From a checkpoint of a small transformer trained on Wikipedia: width 192, paired heads.
Each number is 50 + 10 x the weight over its row's rms, rounded and kept within 0 to 99. Layers, rows and columns count from 0. The size before them is the row's rms in percent of the matrix's.

# layer 12 attention query, 192x192, rms 0.0629, rows 0-25, columns 64-127
094:59 40 56 59 61 54 62 50 56 67 48 55 57 58 51 64 50 53 50 51 55 45 70 62 40 64 57 48 40 60 72 63 53 47 53 44 74 54 45 55 49 57 47 55 50 40 40 43 48 36 42 59 55 55 53 54 29 48 53 51 37 49 52 60
092:63 49 44 35 62 43 58 39 64 41 22 56 30 37 51 42 60 54 56 56 38 74 39 34 61 55 53 45 40 38 32 44 66 38 59 58 49 48 40 42 52 54 62 42 53 50 69 41 49 55 49 57 45 61 48 55 75 59 67 45 51 55 50 56
098:47 35 71 63 48 49 47 53 49 52 57 44 78 84 44 45 47 27 74 66 42 46 57 58 55 50 61 56 49 65 49 58 44 54 50 52 55 56 70 58 53 47 48 51 52 40 47 57 35 41 43 35 44 46 51 52 32 26 48 53 57 59 55 42
094:53 70 38 50 53 46 59 49 53 51 52 60 36 44 50 46 64 65 36 56 53 50 60 44 63 33 36 40 55 66 59 31 62 52 48 54 43 53 48 46 50 48 57 58 42 44 68 79 46 52 47 56 39 61 53 36 60 59 52 69 52 54 49 58
091:36 57 55 62 37 51 42 59 53 72 69 41 59 68 54 54 74 36 64 32 50 43 40 61 31 53 50 47 57 56 43 74 44 43 43 28 41 51 49 56 65 57 37 54 42 53 41 44 59 48 57 39 43 58 51 48 24 43 42 51 48 42 52 48
094:45 37 52 64 42 61 40 63 51 35 57 57 54 50 60 44 37 48 50 52 47 34 54 50 64 49 50 48 63 42 38 58 44 47 46 57 53 52 42 45 58 43 35 44 34 47 50 54 48 58 54 46 47 36 53 34 60 39 57 63 68 52 36 40
093:56 50 39 45 54 39 58 45 52 30 45 62 25 18 40 52 43 69 38 49 48 64 60 41 66 44 37 48 75 48 46 41 44 52 62 62 56 56 51 38 42 56 61 40 47 51 47 46 49 55 52 56 64 53 50 59 74 62 53 49 44 70 50 43
096:45 45 48 86 37 63 45 63 54 49 48 65 68 56 49 66 40 46 62 68 67 38 41 60 39 48 36 65 42 45 37 48 39 43 41 37 59 61 58 45 60 49 46 64 42 47 37 38 51 49 55 48 55 41 52 47 40 33 47 41 51 42 39 47
082:43 40 60 55 24 46 45 71 47 46 61 47 50 38 56 55 44 40 39 46 56 44 33 59 56 54 52 60 50 61 52 36 39 58 50 33 43 63 50 62 49 40 54 59 58 59 36 72 41 56 54 45 50 36 45 46 52 34 59 48 46 33 51 43
097:48 48 67 47 41 79 45 61 47 52 68 45 77 81 61 32 62 54 62 56 66 40 59 48 50 47 52 38 57 48 59 68 41 39 68 54 43 60 41 53 59 50 59 46 48 54 46 47 55 50 53 44 43 37 47 51 34 53 39 50 40 44 54 47
094:47 49 51 43 43 46 50 33 32 48 37 45 25 33 52 44 58 57 24 47 40 50 48 36 43 39 51 51 44 55 63 52 59 60 69 45 44 37 47 47 38 63 43 33 55 61 61 64 46 43 35 61 50 53 43 50 69 70 51 50 53 53 48 53
092:41 52 55 62 32 67 45 31 46 38 42 47 56 39 42 36 65 60 65 48 63 82 61 54 50 46 54 81 63 53 64 76 38 45 42 49 50 55 32 44 69 49 75 42 49 52 51 38 60 50 54 53 59 48 58 50 35 54 58 45 49 64 47 37
091:47 50 47 37 59 36 63 39 39 32 45 42 33 30 62 63 31 63 48 54 45 65 45 49 52 50 48 56 42 53 35 29 49 58 47 43 62 62 70 41 52 46 51 48 54 43 58 55 37 72 54 43 63 52 34 51 57 60 53 53 47 52 42 52
093:45 44 56 54 31 58 46 75 54 49 64 54 61 50 47 53 51 44 56 54 74 44 42 67 43 51 45 56 46 69 47 50 43 39 51 44 39 71 39 65 60 35 56 55 57 56 50 37 49 35 55 39 53 22 47 48 49 43 39 53 35 48 44 41
091:51 44 57 56 47 62 33 48 64 41 60 45 73 77 47 32 61 55 60 49 55 28 55 51 48 50 45 35 51 47 55 71 57 46 46 59 61 45 44 50 53 57 54 64 45 49 26 31 59 51 51 50 50 47 58 51 39 50 52 57 48 53 68 53
094:47 56 40 50 70 39 68 32 53 36 51 50 46 63 35 63 46 51 46 49 30 70 59 35 58 48 59 53 52 37 53 44 58 68 57 54 45 36 64 38 40 51 42 34 53 50 63 61 54 69 39 53 53 53 58 50 43 59 44 53 56 45 53 68
089:48 50 52 47 46 61 40 61 67 48 53 36 64 50 49 45 39 47 64 49 56 48 68 59 49 41 56 44 57 66 51 69 38 31 52 51 64 59 20 50 66 33 61 53 54 63 47 36 54 48 55 50 59 51 48 44 36 48 38 62 36 58 51 39
093:49 64 44 46 55 31 56 63 48 49 49 71 37 67 35 57 41 66 58 48 60 50 51 45 54 59 57 45 72 33 65 56 40 45 36 42 49 54 54 45 31 50 64 55 43 51 42 50 43 39 50 53 39 68 52 58 47 35 48 54 43 50 39 72
101:51 44 57 39 56 49 49 47 61 50 38 58 43 52 64 67 47 49 40 57 56 77 43 43 39 43 59 64 57 59 77 41 43 40 46 45 42 54 47 57 56 43 62 41 49 61 34 46 48 36 51 65 55 62 69 77 48 51 41 66 36 40 35 83
090:44 45 49 53 48 50 69 40 50 52 52 43 57 56 55 55 52 62 45 52 55 69 36 46 56 52 47 79 49 52 55 59 44 29 38 62 52 53 45 56 55 45 59 46 62 51 43 61 52 72 45 48 59 40 70 56 34 41 48 49 39 57 26 58
088:62 55 30 57 54 54 46 43 56 39 62 43 55 47 56 52 48 62 56 36 58 44 47 54 48 54 40 48 63 47 34 60 37 59 38 61 69 63 36 56 62 58 34 54 43 42 53 58 44 54 66 50 54 42 44 50 54 33 41 50 43 67 54 44
095:51 50 53 54 50 54 50 50 40 48 60 46 48 29 43 60 71 49 47 50 43 53 29 47 49 60 52 61 48 44 50 26 60 65 68 50 50 45 55 62 53 34 46 35 44 48 58 59 47 55 56 62 59 61 60 43 44 78 50 47 71 42 50 54
092:33 32 49 48 54 57 33 72 56 52 59 55 51 47 56 43 34 37 44 49 63 27 50 67 52 41 42 45 50 55 57 58 54 41 53 52 54 52 31 56 62 48 57 68 58 58 33 45 52 45 52 35 57 46 31 48 56 49 57 56 41 62 55 36
092:26 47 43 61 44 42 47 70 51 56 37 54 43 72 41 45 60 47 49 39 58 37 43 50 43 50 62 61 66 47 53 52 50 41 35 43 51 45 45 35 41 49 61 60 43 58 32 44 50 38 50 59 52 58 59 52 42 43 59 69 37 56 48 54
089:55 43 51 50 36 44 48 59 70 39 65 43 53 59 48 68 29 51 52 52 42 52 31 59 55 58 33 50 54 47 45 38 46 47 46 61 66 59 39 59 54 51 41 47 46 31 47 69 35 54 40 37 64 40 60 66 42 42 52 55 52 59 55 55
098:59 77 65 36 52 43 45 52 60 50 63 46 62 63 33 50 56 53 70 62 45 62 44 48 56 46 56 68 44 30 58 48 55 42 59 40 40 48 52 45 49 51 46 48 35 45 49 58 38 57 39 52 41 46 67 54 55 65 57 50 59 54 58 58
# layer 12 attention key, 192x192, rms 0.0605, rows 0-24, columns 64-127
092:43 26 44 67 50 33 49 65 48 58 63 45 57 34 62 54 62 42 52 27 42 68 34 47 46 42 50 57 42 47 49 52 33 35 50 45 23 63 50 36 49 37 47 49 51 49 46 65 39 57 64 37 46 43 65 44 55 42 54 61 60 78 49 59
113:42 55 51 34 51 44 41 58 48 40 43 68 37 46 57 44 27 57 52 58 43 55 51 39 66 53 40 44 54 49 50 46 47 63 52 59 44 42 50 37 45 42 54 32 51 53 48 58 47 59 60 62 50 39 27 59 76 58 57 76 60 56 41 43
094:47 39 54 58 50 51 62 53 54 54 63 33 59 49 55 71 67 41 54 48 62 62 48 56 38 51 49 32 47 68 39 59 76 49 48 34 30 61 46 64 54 36 36 43 49 36 52 47 49 35 39 29 48 52 51 45 41 54 36 43 47 59 57 44
102:41 63 58 33 50 57 39 48 58 41 56 47 40 48 51 35 62 48 47 56 67 70 41 36 66 36 58 45 49 44 41 58 39 55 52 62 46 47 39 34 41 54 60 48 48 73 47 59 48 59 48 59 51 43 56 55 59 48 71 57 49 48 52 52
098:35 35 52 43 73 47 53 66 44 48 65 49 57 49 51 55 56 41 59 36 50 63 44 57 42 47 46 26 57 61 39 47 66 53 45 25 41 69 48 66 38 47 33 48 64 46 49 59 43 40 47 27 43 57 57 45 43 45 19 32 24 50 33 49
105:55 43 62 55 48 56 42 55 57 32 38 51 48 35 52 34 45 41 56 72 57 54 42 54 68 62 65 42 46 43 37 57 33 62 53 61 34 33 56 54 37 61 53 36 68 55 46 67 46 49 53 59 52 47 70 47 55 54 48 75 57 57 47 39
093:81 53 42 54 36 52 41 33 69 52 45 52 57 47 49 55 45 46 49 48 52 44 45 42 64 58 59 62 50 58 67 55 37 48 52 50 57 39 43 50 57 50 44 57 44 54 54 46 62 38 53 72 61 38 50 60 54 51 47 32 71 57 55 41
101:45 32 44 74 50 54 49 49 52 71 64 38 75 56 54 67 49 42 46 35 55 57 56 52 44 48 53 65 64 61 55 53 63 51 41 42 43 58 54 60 63 60 47 53 53 40 51 50 39 32 38 44 47 58 67 54 29 48 36 40 36 59 38 54
106:54 48 35 58 53 44 49 42 51 54 59 42 60 39 43 67 39 49 57 44 50 47 57 49 39 53 50 36 50 58 62 42 42 49 40 42 40 63 63 73 69 54 60 52 51 45 66 56 51 53 26 37 48 54 72 54 40 38 52 67 53 57 31 37
085:36 43 55 69 43 64 37 64 47 29 55 52 44 45 57 46 59 47 62 48 39 48 58 51 46 55 40 31 45 38 27 57 58 61 61 49 38 62 44 49 55 61 51 49 67 48 54 46 43 40 45 37 44 50 62 57 61 31 44 67 56 52 43 54
091:66 54 47 41 43 58 60 41 53 57 33 47 59 45 63 54 55 58 55 55 46 34 68 46 35 44 53 60 35 61 63 53 29 44 52 50 44 28 33 51 66 49 52 61 65 55 52 60 58 51 37 60 44 31 50 69 54 43 49 68 67 58 54 54
098:50 44 60 54 24 49 64 35 47 62 48 33 71 49 51 51 55 54 42 55 61 55 56 49 46 36 51 58 56 37 29 50 60 46 54 55 55 45 53 46 75 55 44 35 56 50 60 64 59 65 39 55 45 46 61 41 33 45 45 52 56 77 58 60
098:49 50 30 53 35 56 45 38 56 59 63 27 71 51 51 55 34 53 61 64 67 54 58 48 56 52 50 48 52 60 41 49 43 37 54 41 45 61 55 63 54 57 66 43 50 48 71 64 52 59 42 51 38 47 58 49 42 49 33 57 43 55 52 41
085:50 43 45 67 50 59 55 61 50 43 59 42 56 60 59 66 54 45 53 41 47 58 66 62 28 51 47 28 51 47 39 61 71 56 56 49 44 69 44 59 57 53 44 44 47 38 72 55 55 58 20 31 38 60 64 64 26 41 40 61 47 51 30 54
098:40 49 57 36 56 52 48 59 50 43 58 76 23 47 36 43 51 44 52 50 38 54 36 61 50 50 60 44 64 64 43 50 54 48 33 52 55 45 56 31 40 51 63 58 55 35 34 54 29 46 63 68 55 62 41 43 69 58 52 48 45 39 65 45
083:48 41 63 42 50 45 42 46 42 88 32 52 46 46 52 41 48 51 44 54 56 44 44 47 73 40 45 59 54 61 62 44 47 53 41 62 56 27 51 39 47 35 52 55 58 61 44 42 55 40 69 56 62 60 34 57 64 66 58 49 50 48 63 61
086:51 58 22 61 54 39 54 66 51 37 50 47 36 57 46 49 55 48 36 39 53 51 47 54 38 58 43 41 48 34 41 51 63 57 54 53 71 51 39 46 44 66 53 65 41 41 59 46 53 51 56 33 53 41 56 40 30 42 51 46 54 51 43 35
091:61 56 60 42 50 52 34 37 39 52 42 67 48 51 49 65 57 52 53 49 47 42 45 44 71 51 47 57 47 32 55 38 33 54 56 67 64 57 60 48 52 25 46 56 48 52 29 59 47 49 48 58 67 50 50 41 56 55 76 54 53 34 53 58
103:53 44 45 61 41 51 66 48 38 48 56 49 57 58 52 62 54 49 66 47 62 46 70 59 42 44 49 70 59 39 48 52 48 44 72 60 61 66 72 58 67 39 47 52 39 39 56 55 54 66 33 37 57 54 46 60 30 48 46 61 52 62 27 61
096:51 72 48 68 49 61 55 55 52 67 55 38 44 67 57 47 56 59 34 46 50 53 54 65 39 48 35 40 27 57 65 57 37 38 45 37 49 40 67 31 46 52 53 40 38 61 33 39 49 45 59 65 71 61 39 55 48 53 54 51 45 52 53 64
098:36 59 46 57 40 46 52 48 47 28 55 55 52 53 43 52 50 49 60 60 53 50 57 47 37 40 57 76 58 41 47 62 42 32 60 50 45 74 50 49 56 55 51 50 45 31 51 50 38 59 35 42 28 33 63 40 49 39 40 61 53 45 52 43
090:59 58 49 36 58 54 47 57 55 74 47 44 43 37 62 48 58 47 29 64 51 40 35 52 59 43 61 43 54 53 57 43 39 56 34 41 59 35 53 36 36 46 56 74 52 49 33 49 42 57 81 68 58 46 47 39 58 62 53 58 46 44 75 50
093:43 49 46 43 39 60 45 62 51 43 38 55 43 49 48 41 39 38 59 55 57 53 35 66 51 41 39 33 53 65 54 44 57 56 21 39 56 46 43 52 35 39 41 61 61 42 59 45 47 67 49 32 43 69 45 49 31 41 38 50 43 44 43 29
094:44 40 75 49 42 49 50 39 52 62 47 58 57 20 40 45 41 49 55 57 52 50 37 48 74 45 49 60 46 35 67 39 25 40 50 63 42 36 66 41 54 33 56 56 39 49 40 43 48 56 62 53 65 62 50 43 63 68 42 54 52 39 72 52
081:39 45 56 53 56 52 60 72 38 19 61 59 27 69 53 56 39 58 68 38 56 42 63 52 40 41 44 57 45 40 30 53 54 44 41 38 57 77 62 44 58 53 53 51 63 59 50 51 38 51 48 41 46 56 55 55 42 30 44 51 50 61 50 40